config.toml
num_hidden_layers = 11
hidden_size = 576
num_attention_heads = 9
num_key_value_heads = 9
head_dim = 64
intermediate_size = 2304
vocab_size = 32600
hidden_act = "gelu"
norm = "layernorm"
norm_place = "pre"
norm_eps = 1e-06
positions = "learned"
qk_norm = false
attn_scale = 0.125
bias = "none"
tie_word_embeddings = true
parallel_block = false
init = "normal"
init_std_qkv = 0.0188
init_std_o = 0.004
init_std_up = 0.0188
init_std_down = 0.004
optimizer = "soap_variant"
learning_rate = 0.00422
beta1 = 0.95
beta2 = 0.99
weight_decay = 0.23
lr_head = 0.00877
max_grad_norm = 1.0
warmup_steps = 200
schedule = "cos"
final_lr_fraction = 0.0
batch_tokens = 262144
max_seq_len = 1024
doc_mask = true
train_tokens = 500800000
max_steps = 1911
dataset = "wikipedia_en"
Each number is 200 + 30 x the weight over its row's rms, rounded and kept within 0 to 999. Layers, rows and columns count from 0. The size before them is the row's rms in percent of the matrix's.

# q: layer 7 attention query, 576x576, rms 0.0697, rows 165-191, columns 288-359
# k: layer 7 attention key, 576x576, rms 0.0736, rows 165-191, columns 288-359
# v: layer 7 attention value, 576x576, rms 0.0713, rows 128-147, columns 288-359
# o: layer 7 attention output (transposed), 576x576, rms 0.059, rows 128-147, columns 288-359
q165,092,207,183,205,164,199,149,205,178,194,191,209,225,221,219,229,192,212,230,229,209,146,221,185,172,184,164,243,207,158,211,231,291,225,230,164,234,219,189,207,182,161,203,187,219,168,262,186,200,243,208,213,182,202,171,186,153,208,168,202,224,235,225,228,183,168,218,173,198,189,204,266,236
k165,097,157,157,143,203,204,233,179,165,192,168,244,210,169,189,196,201,238,235,179,178,156,171,200,224,170,200,179,174,201,169,174,241,201,174,236,192,173,195,169,193,208,240,168,230,208,232,192,219,161,205,160,153,280,273,196,214,176,213,243,217,182,194,223,211,196,164,213,193,197,244,243,209
q166,092,198,219,243,226,237,168,201,121,187,267,250,188,221,183,197,207,225,197,222,210,193,192,239,199,145,157,222,179,217,221,199,193,229,177,160,204,183,217,191,197,210,241,174,217,168,179,218,230,148,163,201,155,171,179,155,184,184,199,183,210,176,259,195,197,198,221,176,249,165,177,202,187
k166,091,197,197,230,218,145,168,237,217,220,242,177,198,115,210,192,237,206,172,203,177,254,166,158,297,226,261,212,232,219,174,136,225,201,220,187,170,173,183,259,240,170,238,172,193,181,213,141,300,181,181,204,223,227,195,215,171,205,246,200,197,143,226,217,237,186,212,185,141,227,220,194,225
q167,093,155,255,194,182,224,226,148,163,180,126,137,195,183,243,201,224,175,153,206,194,208,224,187,247,194,228,163,216,237,208,165,262,193,228,259,247,182,158,196,167,196,193,230,203,216,208,204,196,202,170,183,213,255,222,216,214,188,152,235,186,182,189,163,180,201,156,206,193,168,242,196,168
k167,090,200,192,193,115,235,195,197,233,185,152,200,158,221,214,185,179,195,216,158,202,267,213,219,119,198,186,215,178,181,204,160,205,207,215,227,232,153,200,182,199,172,239,183,234,257,193,279,270,162,203,197,212,233,210,199,258,201,208,186,207,172,171,191,210,189,249,227,194,125,173,167,239
q168,092,178,227,184,209,230,203,214,204,161,164,201,241,175,190,163,190,235,217,253,226,226,203,229,226,157,170,185,197,180,141,263,254,226,221,158,218,172,165,219,217,213,186,194,196,241,212,206,241,204,213,277,238,190,225,169,254,186,218,155,211,178,277,182,194,201,208,171,135,213,228,189,231
k168,092,198,232,173,190,166,211,171,245,191,216,161,187,184,198,233,196,178,159,196,188,239,157,198,199,155,209,189,180,180,223,192,225,189,199,178,220,170,161,225,193,212,213,159,124,146,192,149,254,203,199,207,221,214,242,201,177,210,213,200,232,228,212,220,220,186,253,233,192,209,173,167,194
q169,093,218,160,173,232,227,169,204,195,166,239,152,241,228,187,206,228,210,174,164,193,167,171,194,192,213,208,165,216,216,202,156,222,200,234,208,225,188,207,178,155,148,198,197,175,207,227,198,287,180,141,203,161,220,156,192,194,191,231,180,210,184,192,184,244,180,214,215,208,209,195,225,233
k169,091,173,225,192,198,250,234,139,207,118,195,193,202,181,166,206,231,154,189,196,209,176,190,168,171,223,180,233,164,252,241,191,245,147,181,161,222,148,206,199,226,214,232,155,182,207,208,187,223,200,185,207,210,165,195,220,202,232,198,185,238,172,220,175,157,236,146,227,225,179,212,212,256
q170,102,224,189,249,183,232,195,154,173,165,207,165,261,221,275,201,159,212,196,221,188,228,211,168,194,177,179,148,167,235,195,192,200,199,185,237,194,237,228,191,151,174,215,204,236,244,196,217,178,274,202,257,225,226,139,200,220,192,121,171,195,204,195,140,157,213,208,172,144,208,243,220,195
k170,097,168,168,216,202,229,206,209,208,185,156,219,142,223,179,180,255,198,192,233,225,211,254,204,164,195,147,229,234,191,224,147,203,205,239,223,250,305,211,227,210,256,183,180,241,179,198,174,204,128,245,142,227,255,170,222,175,222,184,197,243,196,177,184,189,240,212,211,200,179,208,208,221
q171,094,243,196,212,226,169,113,208,162,210,172,238,203,227,229,234,217,190,190,176,222,202,164,231,243,182,213,237,145,221,150,205,193,166,177,201,159,214,236,225,162,167,226,177,234,207,169,230,171,195,197,209,190,215,161,218,216,279,241,169,179,172,202,154,213,262,224,183,168,157,189,230,184
k171,093,168,181,246,239,196,173,188,186,137,229,217,169,197,238,167,168,249,151,202,205,224,241,233,221,213,163,151,205,228,179,180,194,243,179,228,172,173,186,231,259,208,214,249,204,213,252,153,179,227,285,185,199,185,182,211,177,232,209,175,231,246,244,157,240,219,155,220,174,236,203,181,164
q172,093,235,216,184,180,224,234,222,224,199,181,148,268,185,198,191,180,198,192,253,228,123,148,215,137,230,204,213,195,241,230,128,226,173,155,188,201,174,220,187,169,212,193,233,187,246,204,161,142,165,188,194,260,231,224,248,186,167,194,179,199,181,202,203,213,193,225,219,165,198,196,194,224
k172,093,160,220,210,202,166,151,237,173,247,184,181,194,220,202,160,178,209,174,243,196,184,195,182,155,213,185,206,211,215,176,154,197,232,214,245,207,228,215,158,232,197,226,173,193,225,245,197,186,191,153,257,244,260,201,161,172,218,200,207,187,203,199,161,217,212,214,166,212,173,180,176,220
q173,092,190,211,205,173,206,201,207,207,167,213,212,197,213,204,202,183,221,186,202,167,180,202,215,184,249,134,185,156,163,222,216,242,215,212,166,186,200,204,178,161,204,187,212,239,177,205,209,234,214,198,166,213,186,179,145,239,215,198,155,232,191,145,175,230,229,219,248,210,190,227,209,222
k173,091,241,180,137,228,162,230,234,190,190,221,210,161,191,206,178,158,236,202,255,216,200,216,200,274,205,213,209,228,186,232,228,235,227,205,171,247,182,208,233,215,191,175,195,252,184,178,140,193,221,177,249,193,268,158,137,252,212,188,197,221,159,144,214,236,238,207,196,191,253,162,189,171
q174,089,208,207,205,207,208,214,245,253,209,190,180,205,137,159,219,219,196,211,171,202,208,229,225,193,209,200,231,191,247,194,220,220,153,210,212,221,151,207,241,229,184,168,159,265,190,171,186,199,227,213,162,249,220,173,169,141,162,198,130,254,211,183,210,230,226,173,185,182,193,174,211,185
k174,090,148,166,206,239,217,225,212,170,197,175,231,180,188,165,214,210,183,243,169,198,274,205,213,191,207,219,228,195,249,172,206,258,139,245,145,149,233,173,239,222,147,196,206,217,237,185,195,233,189,169,218,251,188,214,260,244,146,208,241,200,198,213,200,213,239,164,199,198,204,231,161,199
q175,097,163,212,184,195,163,263,191,140,229,218,202,173,194,173,187,180,165,186,248,188,174,180,185,223,168,214,186,233,240,195,213,197,208,169,188,228,205,196,206,229,211,219,205,209,194,168,203,208,193,203,246,152,217,218,186,163,177,273,210,211,191,243,248,254,224,212,193,147,173,185,205,255
k175,094,212,196,212,159,200,253,155,196,242,231,177,273,219,183,223,177,146,255,230,196,164,213,138,180,214,180,200,204,206,183,197,172,185,196,189,204,200,233,263,279,167,217,187,236,202,183,238,189,203,232,188,216,226,216,199,258,191,138,250,214,233,244,183,125,162,196,197,177,230,199,245,171
q176,092,197,205,223,168,203,178,234,152,233,150,182,252,234,185,201,143,225,216,208,228,227,217,153,180,230,156,196,180,203,198,142,227,176,157,177,199,282,227,192,195,203,176,153,183,192,262,214,187,215,253,247,213,211,206,195,198,240,193,206,199,193,150,193,190,193,151,225,172,202,179,161,207
k176,095,192,225,206,190,229,194,212,170,241,202,179,176,188,227,236,206,193,144,186,136,205,212,229,214,217,184,230,173,143,239,202,189,255,210,187,158,212,243,156,183,201,174,226,198,149,189,231,195,232,290,198,160,186,216,236,236,218,201,204,215,209,169,186,205,262,213,236,214,214,192,186,148
q177,092,212,180,151,174,225,187,211,181,213,231,171,212,291,184,199,184,203,249,200,181,195,210,178,224,132,205,186,204,178,201,203,211,221,183,210,201,210,213,209,214,188,207,184,144,227,169,205,203,199,206,166,187,208,161,194,183,161,220,189,212,198,222,186,227,144,195,210,215,152,193,241,183
k177,093,138,204,191,216,169,240,233,238,264,193,178,145,252,180,267,220,143,207,146,177,196,139,211,267,212,192,181,252,194,220,202,140,183,184,244,231,217,213,252,172,187,179,204,244,167,160,184,179,195,212,215,154,210,253,205,210,184,210,223,181,155,228,127,231,148,172,214,213,149,230,209,216
q178,095,218,146,232,182,245,180,240,202,245,195,167,256,233,207,194,210,185,213,239,172,210,194,164,238,238,182,236,194,167,204,212,206,159,155,134,187,203,213,156,185,242,236,207,227,226,194,227,218,177,166,245,159,227,112,206,220,193,173,244,176,229,208,219,183,188,167,214,173,185,244,210,199
k178,095,198,160,223,187,141,187,197,201,191,146,202,197,219,160,230,200,220,215,237,188,218,256,201,215,207,213,213,241,244,189,185,167,191,197,214,255,227,208,183,197,188,238,196,215,145,236,280,254,172,203,212,167,241,225,197,234,195,140,262,223,225,233,198,206,218,204,190,242,199,163,273,187
q179,092,141,221,207,161,210,194,176,242,166,167,234,229,211,207,249,189,208,217,189,245,204,204,168,183,257,197,191,228,259,158,187,200,194,184,231,215,187,234,203,300,216,200,171,217,202,198,186,219,201,154,204,198,201,186,226,207,202,206,214,219,199,194,167,233,252,198,173,144,171,147,229,185
k179,094,184,199,231,172,193,159,222,179,168,187,247,213,263,223,227,213,163,219,176,238,203,163,210,221,178,199,210,197,185,221,198,190,215,217,160,199,193,243,198,240,186,202,215,180,194,224,176,162,188,186,209,246,171,180,184,219,242,155,163,167,140,171,231,184,169,239,218,142,214,187,223,260
q180,097,152,213,220,221,233,239,227,278,150,237,183,171,234,170,181,169,146,189,163,228,220,183,295,260,196,226,214,254,206,229,216,166,185,207,192,213,192,208,157,211,169,218,207,193,247,201,194,251,200,231,158,131,205,201,255,177,220,232,234,182,174,188,211,220,247,232,205,165,180,186,238,247
k180,093,198,205,236,157,173,218,137,183,192,238,205,247,244,197,191,255,213,221,130,190,240,269,122,275,209,185,213,236,197,229,177,232,215,178,149,184,199,231,144,207,224,196,217,217,160,220,176,203,108,227,222,180,197,156,246,164,250,204,149,191,201,164,183,227,167,235,199,195,206,195,250,233
q181,095,213,210,161,186,148,223,179,181,183,181,217,192,228,220,221,188,196,201,235,223,214,210,170,190,225,221,249,180,192,149,210,224,194,248,186,183,206,151,200,123,179,197,213,202,224,246,206,167,192,152,182,252,204,197,169,222,217,151,272,170,147,150,201,157,201,215,155,161,205,190,155,171
k181,091,165,226,143,251,151,140,172,154,159,209,220,178,181,207,230,195,191,217,227,266,247,231,187,258,161,219,238,191,184,169,204,167,179,202,236,197,221,167,180,209,183,216,205,181,229,205,221,201,154,214,135,165,242,194,199,188,227,165,197,245,184,208,271,208,201,207,180,181,213,182,215,198
q182,088,224,201,207,137,188,172,227,208,161,192,249,253,172,148,197,206,192,203,191,219,189,204,211,223,182,248,252,120,206,204,151,172,178,194,137,185,208,184,208,166,276,165,137,159,217,208,197,180,171,188,186,217,188,148,166,168,243,218,163,194,178,162,236,157,230,175,208,135,203,266,206,218
k182,089,167,197,163,169,176,197,234,200,237,185,200,195,186,143,194,213,184,182,155,180,239,159,212,162,216,195,259,137,189,191,202,238,163,207,200,161,173,168,232,129,159,166,184,223,182,182,168,203,167,156,189,164,217,186,214,185,200,228,220,195,214,199,229,180,216,171,188,198,225,271,257,164
q183,087,173,275,168,225,203,241,238,208,195,219,250,185,280,181,214,220,204,181,239,168,191,213,189,167,191,209,176,193,153,246,216,223,212,221,232,184,170,170,247,191,229,135,227,134,210,193,203,236,197,172,209,185,204,175,175,250,216,232,172,222,192,224,178,226,210,186,221,249,165,209,150,180
k183,088,189,209,224,150,211,250,241,154,234,217,190,190,213,188,208,203,265,214,226,222,145,167,171,244,260,175,176,203,165,256,220,169,212,242,231,210,201,182,235,175,173,186,187,133,167,169,225,181,230,193,218,202,191,199,196,250,161,244,200,221,147,198,219,152,186,194,264,211,180,184,206,212
q184,091,243,151,184,190,203,175,179,178,195,180,214,260,184,255,188,215,207,218,250,238,214,211,237,208,166,219,202,208,174,176,193,227,213,153,212,230,232,239,183,206,184,183,214,160,194,179,234,228,272,171,204,228,241,213,168,173,219,172,188,255,196,170,204,183,196,215,178,176,187,232,208,194
k184,093,221,188,197,186,241,184,208,229,179,175,190,199,198,222,241,144,198,217,231,217,167,133,280,205,208,225,199,189,201,210,194,229,148,219,239,172,235,190,158,170,240,218,182,194,174,211,214,195,180,252,183,207,185,210,206,153,190,197,221,222,221,207,181,218,205,214,238,200,211,216,153,195
q185,096,247,191,190,208,214,233,256,159,231,208,230,232,231,185,187,206,213,211,232,217,187,185,193,205,116,152,201,148,153,209,248,214,221,237,188,203,183,212,213,196,210,205,162,208,173,192,210,253,152,208,201,168,212,228,208,204,255,207,210,173,147,201,236,227,229,274,216,201,200,212,189,184
k185,092,201,239,172,119,190,204,213,211,215,231,182,198,193,210,204,183,182,164,236,131,236,164,213,201,215,214,157,227,229,231,209,195,194,150,267,270,155,170,193,213,153,189,228,166,162,185,207,175,146,218,150,185,263,208,204,186,188,119,181,155,128,135,186,124,152,259,205,224,142,146,172,194
q186,092,195,205,233,136,166,239,193,204,218,174,235,183,218,186,236,249,190,187,213,175,180,195,200,205,190,195,248,188,167,217,164,205,215,198,192,177,195,211,198,172,164,153,213,208,124,168,256,213,210,176,233,193,187,259,197,192,191,275,187,212,216,174,198,161,196,283,171,273,187,218,226,241
k186,096,164,198,185,109,217,243,181,164,185,219,185,186,208,220,181,204,233,207,185,274,169,189,156,238,230,241,180,216,197,199,184,207,173,192,180,261,149,201,244,222,195,189,218,168,203,221,175,151,261,253,229,214,250,227,156,173,160,220,135,190,214,205,229,201,243,234,197,183,186,165,197,222
q187,095,166,109,168,198,192,219,150,194,243,215,167,188,149,200,179,207,198,226,231,200,194,216,223,205,175,195,167,225,228,165,175,245,220,212,237,202,220,168,193,201,217,168,270,154,212,167,185,189,181,204,188,174,217,235,245,252,186,207,217,215,198,185,183,186,208,187,215,174,208,177,218,206
k187,094,173,213,181,237,162,157,193,194,197,170,170,154,137,207,175,205,227,227,125,179,199,208,137,199,158,238,181,230,145,177,203,195,155,175,156,182,221,224,192,203,208,213,179,215,193,209,230,183,226,232,209,211,173,200,214,217,192,222,190,184,228,137,246,185,240,221,174,197,127,187,218,167
q188,101,218,183,177,186,250,235,217,216,193,156,178,188,134,237,191,243,192,167,230,185,263,225,177,210,216,194,225,199,197,230,201,193,208,188,210,189,161,220,189,178,207,206,241,97,266,195,162,219,194,185,206,196,200,200,182,173,159,147,154,193,158,241,162,188,164,152,184,141,240,206,207,187
k188,090,234,195,182,142,186,178,128,190,231,236,228,177,210,233,172,154,213,214,161,202,254,180,145,142,237,180,193,160,217,215,195,235,230,164,181,198,200,206,194,173,212,212,246,204,193,205,174,223,252,180,171,199,176,190,244,186,228,201,204,115,191,208,191,158,206,226,171,174,221,194,190,211
q189,092,171,176,219,207,181,129,224,191,193,189,243,212,239,164,226,164,291,204,212,160,189,208,209,198,129,181,237,191,171,235,253,177,214,231,197,209,244,207,183,185,204,237,159,212,218,196,206,197,179,236,213,182,166,238,144,210,169,233,237,225,202,182,217,177,215,199,202,209,151,139,212,208
k189,092,211,160,178,259,134,203,152,182,182,215,215,238,194,229,144,207,212,142,233,131,152,168,183,218,195,199,254,207,211,246,207,182,220,221,203,195,196,218,180,248,197,206,184,197,193,216,189,175,209,216,237,171,216,155,191,216,213,176,197,180,158,179,153,190,198,248,237,226,186,180,209,156
q190,089,196,202,223,204,202,192,155,196,216,214,212,219,203,204,178,174,192,221,180,128,178,172,225,198,225,179,226,217,207,170,170,263,195,217,209,193,175,199,172,186,226,247,229,158,181,163,280,199,221,191,191,188,211,267,203,202,175,212,191,194,224,177,206,233,236,214,168,184,171,169,153,199
k190,093,228,199,153,227,235,182,223,172,213,213,197,210,256,201,169,226,186,196,196,144,222,135,180,185,269,223,202,193,219,182,176,174,209,217,209,207,198,224,179,202,148,182,116,188,210,211,186,205,227,212,163,148,193,199,175,179,232,249,138,236,161,237,220,249,168,156,207,176,215,184,125,175
q191,097,170,231,211,204,183,186,242,172,210,209,224,168,166,220,155,178,200,177,172,179,236,231,233,228,207,187,148,199,181,162,230,221,192,233,220,169,215,251,211,179,205,207,217,186,213,221,187,263,200,204,181,138,172,208,222,159,207,225,166,154,201,185,220,239,189,210,236,249,160,222,216,243
k191,101,137,219,222,169,160,209,234,229,219,230,148,187,150,202,131,155,192,245,194,154,242,211,173,170,231,167,141,164,218,250,151,171,161,189,191,188,189,203,209,194,152,217,247,167,295,210,245,171,118,221,213,162,197,241,153,180,216,233,243,201,190,184,215,250,192,169,209,275,166,207,208,219
v128,103,245,157,179,220,234,182,220,159,171,218,157,206,225,145,199,208,193,176,195,247,239,168,218,240,174,179,193,183,248,157,180,172,203,222,152,213,181,205,177,168,224,196,226,141,292,245,154,239,242,174,196,211,186,175,163,225,239,186,168,178,231,213,199,221,221,209,229,220,203,175,255,245
o128,104,256,210,212,212,217,198,172,196,229,130,196,212,164,190,188,204,244,230,282,154,213,195,239,218,206,186,221,236,167,175,186,246,194,238,218,197,199,224,239,165,182,220,211,194,188,238,212,229,179,155,251,225,201,164,177,186,215,156,219,206,226,190,193,172,192,196,220,223,225,171,158,235
v129,088,215,178,219,204,219,186,234,192,198,159,251,178,173,167,184,203,217,192,202,208,191,208,224,220,216,217,211,146,192,197,160,204,211,183,216,190,176,293,165,246,184,225,209,168,209,228,209,197,237,243,216,186,234,180,176,213,200,193,218,197,181,246,223,185,227,216,220,212,180,218,150,193
o129,095,218,249,185,237,181,165,204,182,236,182,208,196,167,260,182,224,151,177,246,219,178,194,253,185,183,177,208,210,243,170,245,129,163,213,239,230,208,164,176,173,204,148,184,171,211,191,187,184,181,132,182,134,179,201,205,207,172,189,218,235,180,157,223,238,192,184,171,167,155,189,170,225
v130,093,222,222,252,243,226,207,175,216,236,206,200,206,184,209,175,146,184,165,194,219,203,217,195,209,149,204,180,181,209,213,219,179,203,213,262,198,177,207,203,203,242,191,231,182,175,139,216,205,198,195,205,218,203,203,227,230,166,175,187,173,177,219,212,206,227,197,208,190,239,171,188,160
o130,095,226,159,260,190,248,196,202,212,145,123,208,196,208,232,154,210,152,203,179,232,193,218,246,140,197,217,216,202,180,205,175,190,168,208,180,232,224,172,209,242,196,195,186,185,199,190,191,196,239,230,149,179,233,218,154,187,238,124,202,206,181,225,199,133,230,242,200,155,177,188,205,193
v131,092,206,169,193,116,165,193,131,191,204,188,202,186,229,208,223,198,218,221,232,175,201,248,200,194,232,151,246,201,209,193,195,206,214,180,212,199,196,233,154,164,158,171,257,200,181,171,204,130,198,177,194,221,198,151,168,243,232,146,251,206,190,189,169,214,177,171,248,201,181,198,230,204
o131,096,172,191,189,187,246,232,190,243,148,217,232,174,222,248,205,160,230,183,223,257,201,211,152,214,202,174,225,186,202,199,195,194,210,206,255,171,201,245,235,219,198,206,212,255,235,205,171,198,204,241,240,215,185,188,224,224,231,248,161,194,189,221,182,204,179,168,228,183,190,215,139,191
v132,096,153,143,244,194,197,219,203,182,212,175,216,242,206,212,187,154,233,203,183,201,143,155,206,196,248,212,183,194,193,155,239,188,159,160,179,195,166,218,210,192,251,187,173,161,190,243,211,185,207,203,217,208,162,198,190,229,209,175,180,221,178,159,158,211,208,225,186,162,235,223,205,229
o132,098,204,163,201,196,190,135,245,248,207,209,195,207,182,181,248,200,185,201,226,177,193,145,191,150,181,168,194,212,145,221,221,208,233,235,185,221,190,167,206,197,188,196,128,223,206,234,170,220,206,232,211,277,200,201,177,165,190,228,177,205,181,185,149,267,204,202,183,220,192,211,181,201
v133,110,197,240,213,221,183,198,217,234,202,170,232,222,222,174,171,222,225,214,242,194,162,281,151,183,174,210,206,204,244,194,204,221,168,124,191,177,147,222,234,158,198,197,210,168,189,213,188,221,193,215,175,191,188,129,219,229,165,193,206,168,140,203,220,176,163,237,149,192,175,173,192,255
o133,105,206,159,195,220,218,167,198,178,130,160,191,200,172,195,157,211,253,160,175,215,242,159,191,202,172,136,203,180,223,179,191,204,179,205,245,234,179,207,206,205,223,165,161,196,226,223,171,223,198,236,239,213,221,205,195,193,170,125,215,143,189,201,203,178,217,229,177,207,180,183,188,240
v134,093,185,142,238,140,204,163,231,186,202,175,226,162,227,211,181,239,212,214,192,195,178,188,207,230,189,177,193,235,132,206,265,167,233,189,231,199,210,238,171,193,228,228,208,185,203,221,242,205,184,167,226,206,182,123,213,214,205,207,182,161,258,238,248,230,169,155,176,212,206,185,195,227
o134,094,143,255,196,227,115,127,236,223,272,176,223,205,182,194,216,201,261,198,195,226,222,125,232,188,226,197,207,213,171,213,218,204,195,209,189,211,210,181,190,162,201,173,192,206,193,251,218,216,240,173,199,229,219,193,193,193,198,218,219,206,190,228,176,168,225,201,166,185,200,191,190,210
v135,088,180,196,198,211,167,204,227,167,141,152,184,194,248,223,209,209,175,233,203,208,196,210,202,217,167,184,179,165,227,191,198,162,195,177,154,199,243,216,230,164,158,218,250,190,216,191,213,202,222,165,134,229,229,213,215,202,253,207,169,235,179,155,183,182,215,220,202,207,142,179,254,217
o135,090,182,158,167,242,190,204,242,191,187,195,222,234,220,188,159,262,267,182,176,145,178,246,190,192,184,159,216,167,191,211,184,176,223,231,236,200,163,210,187,229,192,207,205,268,262,201,247,217,199,199,251,181,184,160,210,212,225,217,192,212,202,219,183,224,221,213,241,253,169,237,218,227
v136,085,167,192,160,202,206,214,171,182,217,188,282,204,233,190,183,233,207,247,195,217,219,196,247,203,172,214,208,244,226,222,195,216,191,196,221,177,179,211,187,164,143,203,177,171,204,204,180,195,251,201,224,209,192,213,217,246,236,221,202,161,194,162,184,237,170,211,155,216,157,250,155,177
o136,089,192,125,219,187,238,228,233,229,180,186,226,194,193,185,186,197,227,234,180,204,156,190,143,163,229,175,185,228,187,198,189,155,215,203,175,166,198,236,177,133,167,214,256,196,216,176,213,117,203,180,250,145,238,163,258,162,176,247,181,200,215,200,244,209,164,220,214,212,227,195,192,214
v137,091,139,196,170,246,214,204,163,214,145,195,170,250,198,191,189,259,164,212,221,153,203,261,252,263,181,181,199,181,183,175,176,185,262,254,212,238,191,168,237,162,173,228,194,201,201,241,225,211,182,151,207,226,235,191,176,209,192,231,207,235,167,182,178,162,174,198,202,229,175,190,185,149
o137,095,249,165,189,195,221,202,215,170,201,181,185,240,170,217,208,268,141,192,187,177,155,200,221,220,164,237,195,210,226,186,250,140,174,215,202,160,175,182,216,202,202,248,198,198,142,235,238,177,211,221,182,171,184,213,178,219,200,184,187,173,204,221,228,193,247,166,206,244,211,215,216,220
v138,086,226,214,209,180,215,246,219,174,244,242,197,160,184,186,227,229,222,267,169,144,168,191,171,206,209,198,187,248,196,175,126,215,267,206,147,167,187,160,197,246,188,251,186,202,224,229,178,216,183,161,216,188,195,195,241,157,220,196,214,230,252,174,136,220,246,191,173,161,196,251,206,231
o138,090,215,232,252,199,184,182,172,178,213,192,171,195,232,220,209,168,183,209,214,213,269,190,258,260,223,162,160,239,212,193,204,159,222,276,244,219,200,204,242,199,179,151,186,218,164,199,197,171,259,159,203,254,239,177,195,262,185,222,168,223,205,217,210,241,219,171,193,252,236,194,165,200
v139,093,162,198,221,242,166,190,210,205,225,198,207,230,157,208,216,234,145,201,191,208,192,221,237,181,188,232,238,218,177,181,175,147,170,181,250,134,200,158,207,185,205,136,157,257,157,151,242,190,275,247,187,208,192,160,193,247,201,219,279,191,257,160,238,199,230,220,233,190,209,244,215,192
o139,094,222,191,226,205,264,237,178,188,218,214,191,190,252,155,241,153,223,210,248,184,179,214,146,153,203,186,275,186,207,220,202,135,185,178,172,182,196,195,249,199,173,196,195,146,184,221,221,160,190,205,168,197,227,210,156,208,227,166,202,207,200,181,195,216,205,197,206,295,208,227,223,220
v140,094,213,182,198,222,197,218,187,191,207,222,196,246,220,221,188,188,167,180,212,211,216,137,189,229,250,209,194,238,191,190,204,205,182,261,220,201,174,210,209,214,245,206,173,189,186,190,164,184,180,225,212,222,257,240,255,202,201,235,221,155,199,183,184,190,257,198,263,232,280,199,220,192
o140,093,232,190,213,220,232,221,200,190,220,220,176,151,174,191,267,227,224,163,211,181,185,190,240,178,198,223,249,124,221,177,267,226,199,218,155,189,258,238,225,193,141,154,218,151,219,187,269,202,252,222,193,219,225,189,206,240,243,191,201,226,238,164,192,238,216,201,165,211,207,216,194,217
v141,098,201,225,197,196,197,211,203,240,194,170,211,183,162,195,223,196,152,191,183,186,166,179,172,212,234,194,173,212,175,184,205,227,166,209,240,194,191,211,184,204,198,214,189,156,214,201,254,201,204,186,256,163,229,254,267,227,195,295,211,162,225,230,226,196,198,205,200,208,217,197,176,220
o141,095,201,213,128,203,209,168,164,214,227,145,198,215,249,153,220,171,194,155,154,153,189,199,191,183,227,211,223,190,218,196,237,185,258,197,149,205,181,231,258,215,240,192,163,192,191,160,172,151,197,244,185,173,191,178,193,229,161,166,186,204,218,201,250,179,233,145,240,157,232,192,188,165
v142,090,200,206,191,210,211,216,167,221,203,162,179,245,194,228,226,224,212,185,243,178,193,182,184,189,162,153,186,234,215,221,203,230,149,163,205,172,217,189,236,197,182,164,221,153,232,213,179,249,175,156,220,175,215,197,193,227,225,215,216,215,208,163,180,203,223,244,243,128,250,178,226,234
o142,090,256,227,244,155,228,243,190,236,256,216,218,185,226,221,225,174,169,191,226,205,191,150,121,240,178,289,179,164,164,172,161,211,239,212,163,195,171,186,197,202,182,176,189,239,246,145,204,161,148,194,190,189,188,229,262,194,199,157,225,213,219,172,222,228,201,218,184,154,208,217,183,209
v143,087,184,181,260,216,180,194,201,128,206,258,198,186,223,186,215,155,217,195,122,131,255,239,186,207,186,158,287,227,250,156,200,196,232,207,155,198,221,205,197,204,205,194,188,193,170,181,204,190,175,206,175,205,217,214,232,200,227,229,183,213,205,251,166,158,211,204,136,159,199,151,240,208
o143,091,253,227,208,217,225,200,193,257,179,193,214,209,241,279,211,239,178,237,147,190,217,216,219,218,164,254,233,204,223,227,222,253,120,214,225,214,196,174,203,216,193,185,157,259,206,228,211,178,151,194,158,189,194,237,236,184,204,193,213,201,194,223,188,210,207,177,199,179,209,202,218,171
v144,092,242,183,198,216,235,163,217,191,193,181,214,224,178,242,171,185,227,151,165,228,205,171,248,208,219,247,217,192,202,243,186,189,154,239,177,219,196,204,165,200,154,203,180,180,184,198,201,213,221,212,212,241,158,213,276,179,204,221,219,238,223,225,209,237,177,185,209,224,240,276,213,241
o144,095,197,215,214,212,186,201,171,165,231,215,227,249,206,177,176,174,143,204,158,181,246,233,199,173,253,220,154,198,255,150,182,233,185,177,125,226,206,232,224,223,196,167,195,253,229,191,187,213,263,169,221,197,178,219,198,197,223,176,170,183,180,229,192,211,231,154,131,141,174,188,193,214
v145,095,195,165,171,225,173,233,240,187,183,193,200,216,182,192,215,197,204,177,238,209,160,218,201,208,194,206,195,172,252,192,200,220,149,214,209,234,215,216,145,170,192,256,233,170,203,230,209,219,186,176,187,175,169,260,186,224,154,200,216,219,213,127,174,210,187,214,178,170,180,189,198,221
o145,096,217,133,197,241,191,184,191,173,221,190,228,215,258,157,247,218,205,149,184,178,204,207,179,195,173,189,161,193,167,193,225,172,221,219,178,204,179,263,220,218,188,205,151,204,186,175,172,143,215,249,213,229,204,200,193,223,170,212,192,160,276,198,207,246,228,209,197,149,251,263,194,170
v146,094,195,212,157,240,190,224,201,186,209,216,203,196,226,195,247,198,198,283,243,178,180,153,217,168,205,225,242,232,254,176,202,170,146,195,137,174,216,203,261,206,229,138,256,166,200,169,166,168,206,228,208,271,218,169,176,209,215,173,156,198,199,190,123,230,276,213,204,217,246,215,248,224
o146,095,231,195,249,191,237,234,160,148,152,212,176,215,234,194,217,184,182,191,220,199,223,225,174,111,175,230,212,215,236,149,208,174,192,213,198,137,192,164,173,213,168,250,230,190,208,170,236,178,175,176,154,150,218,265,146,209,209,168,195,170,166,157,197,207,237,188,170,167,217,177,250,166
v147,084,201,214,211,200,211,164,214,210,226,185,232,180,196,172,189,226,182,178,163,187,161,231,190,159,213,198,231,202,221,233,180,185,245,145,170,162,134,134,165,216,199,200,145,161,151,214,179,212,204,197,257,151,218,251,151,207,225,223,198,207,219,244,182,179,192,194,209,235,250,192,203,217
o147,093,209,160,195,229,192,234,202,235,160,242,163,231,126,205,201,176,192,216,192,210,182,190,212,220,180,180,178,206,196,176,205,220,218,186,205,166,178,203,188,242,221,165,210,170,207,205,190,246,198,201,152,175,205,182,147,237,206,212,176,242,226,180,197,210,213,238,215,184,199,131,216,193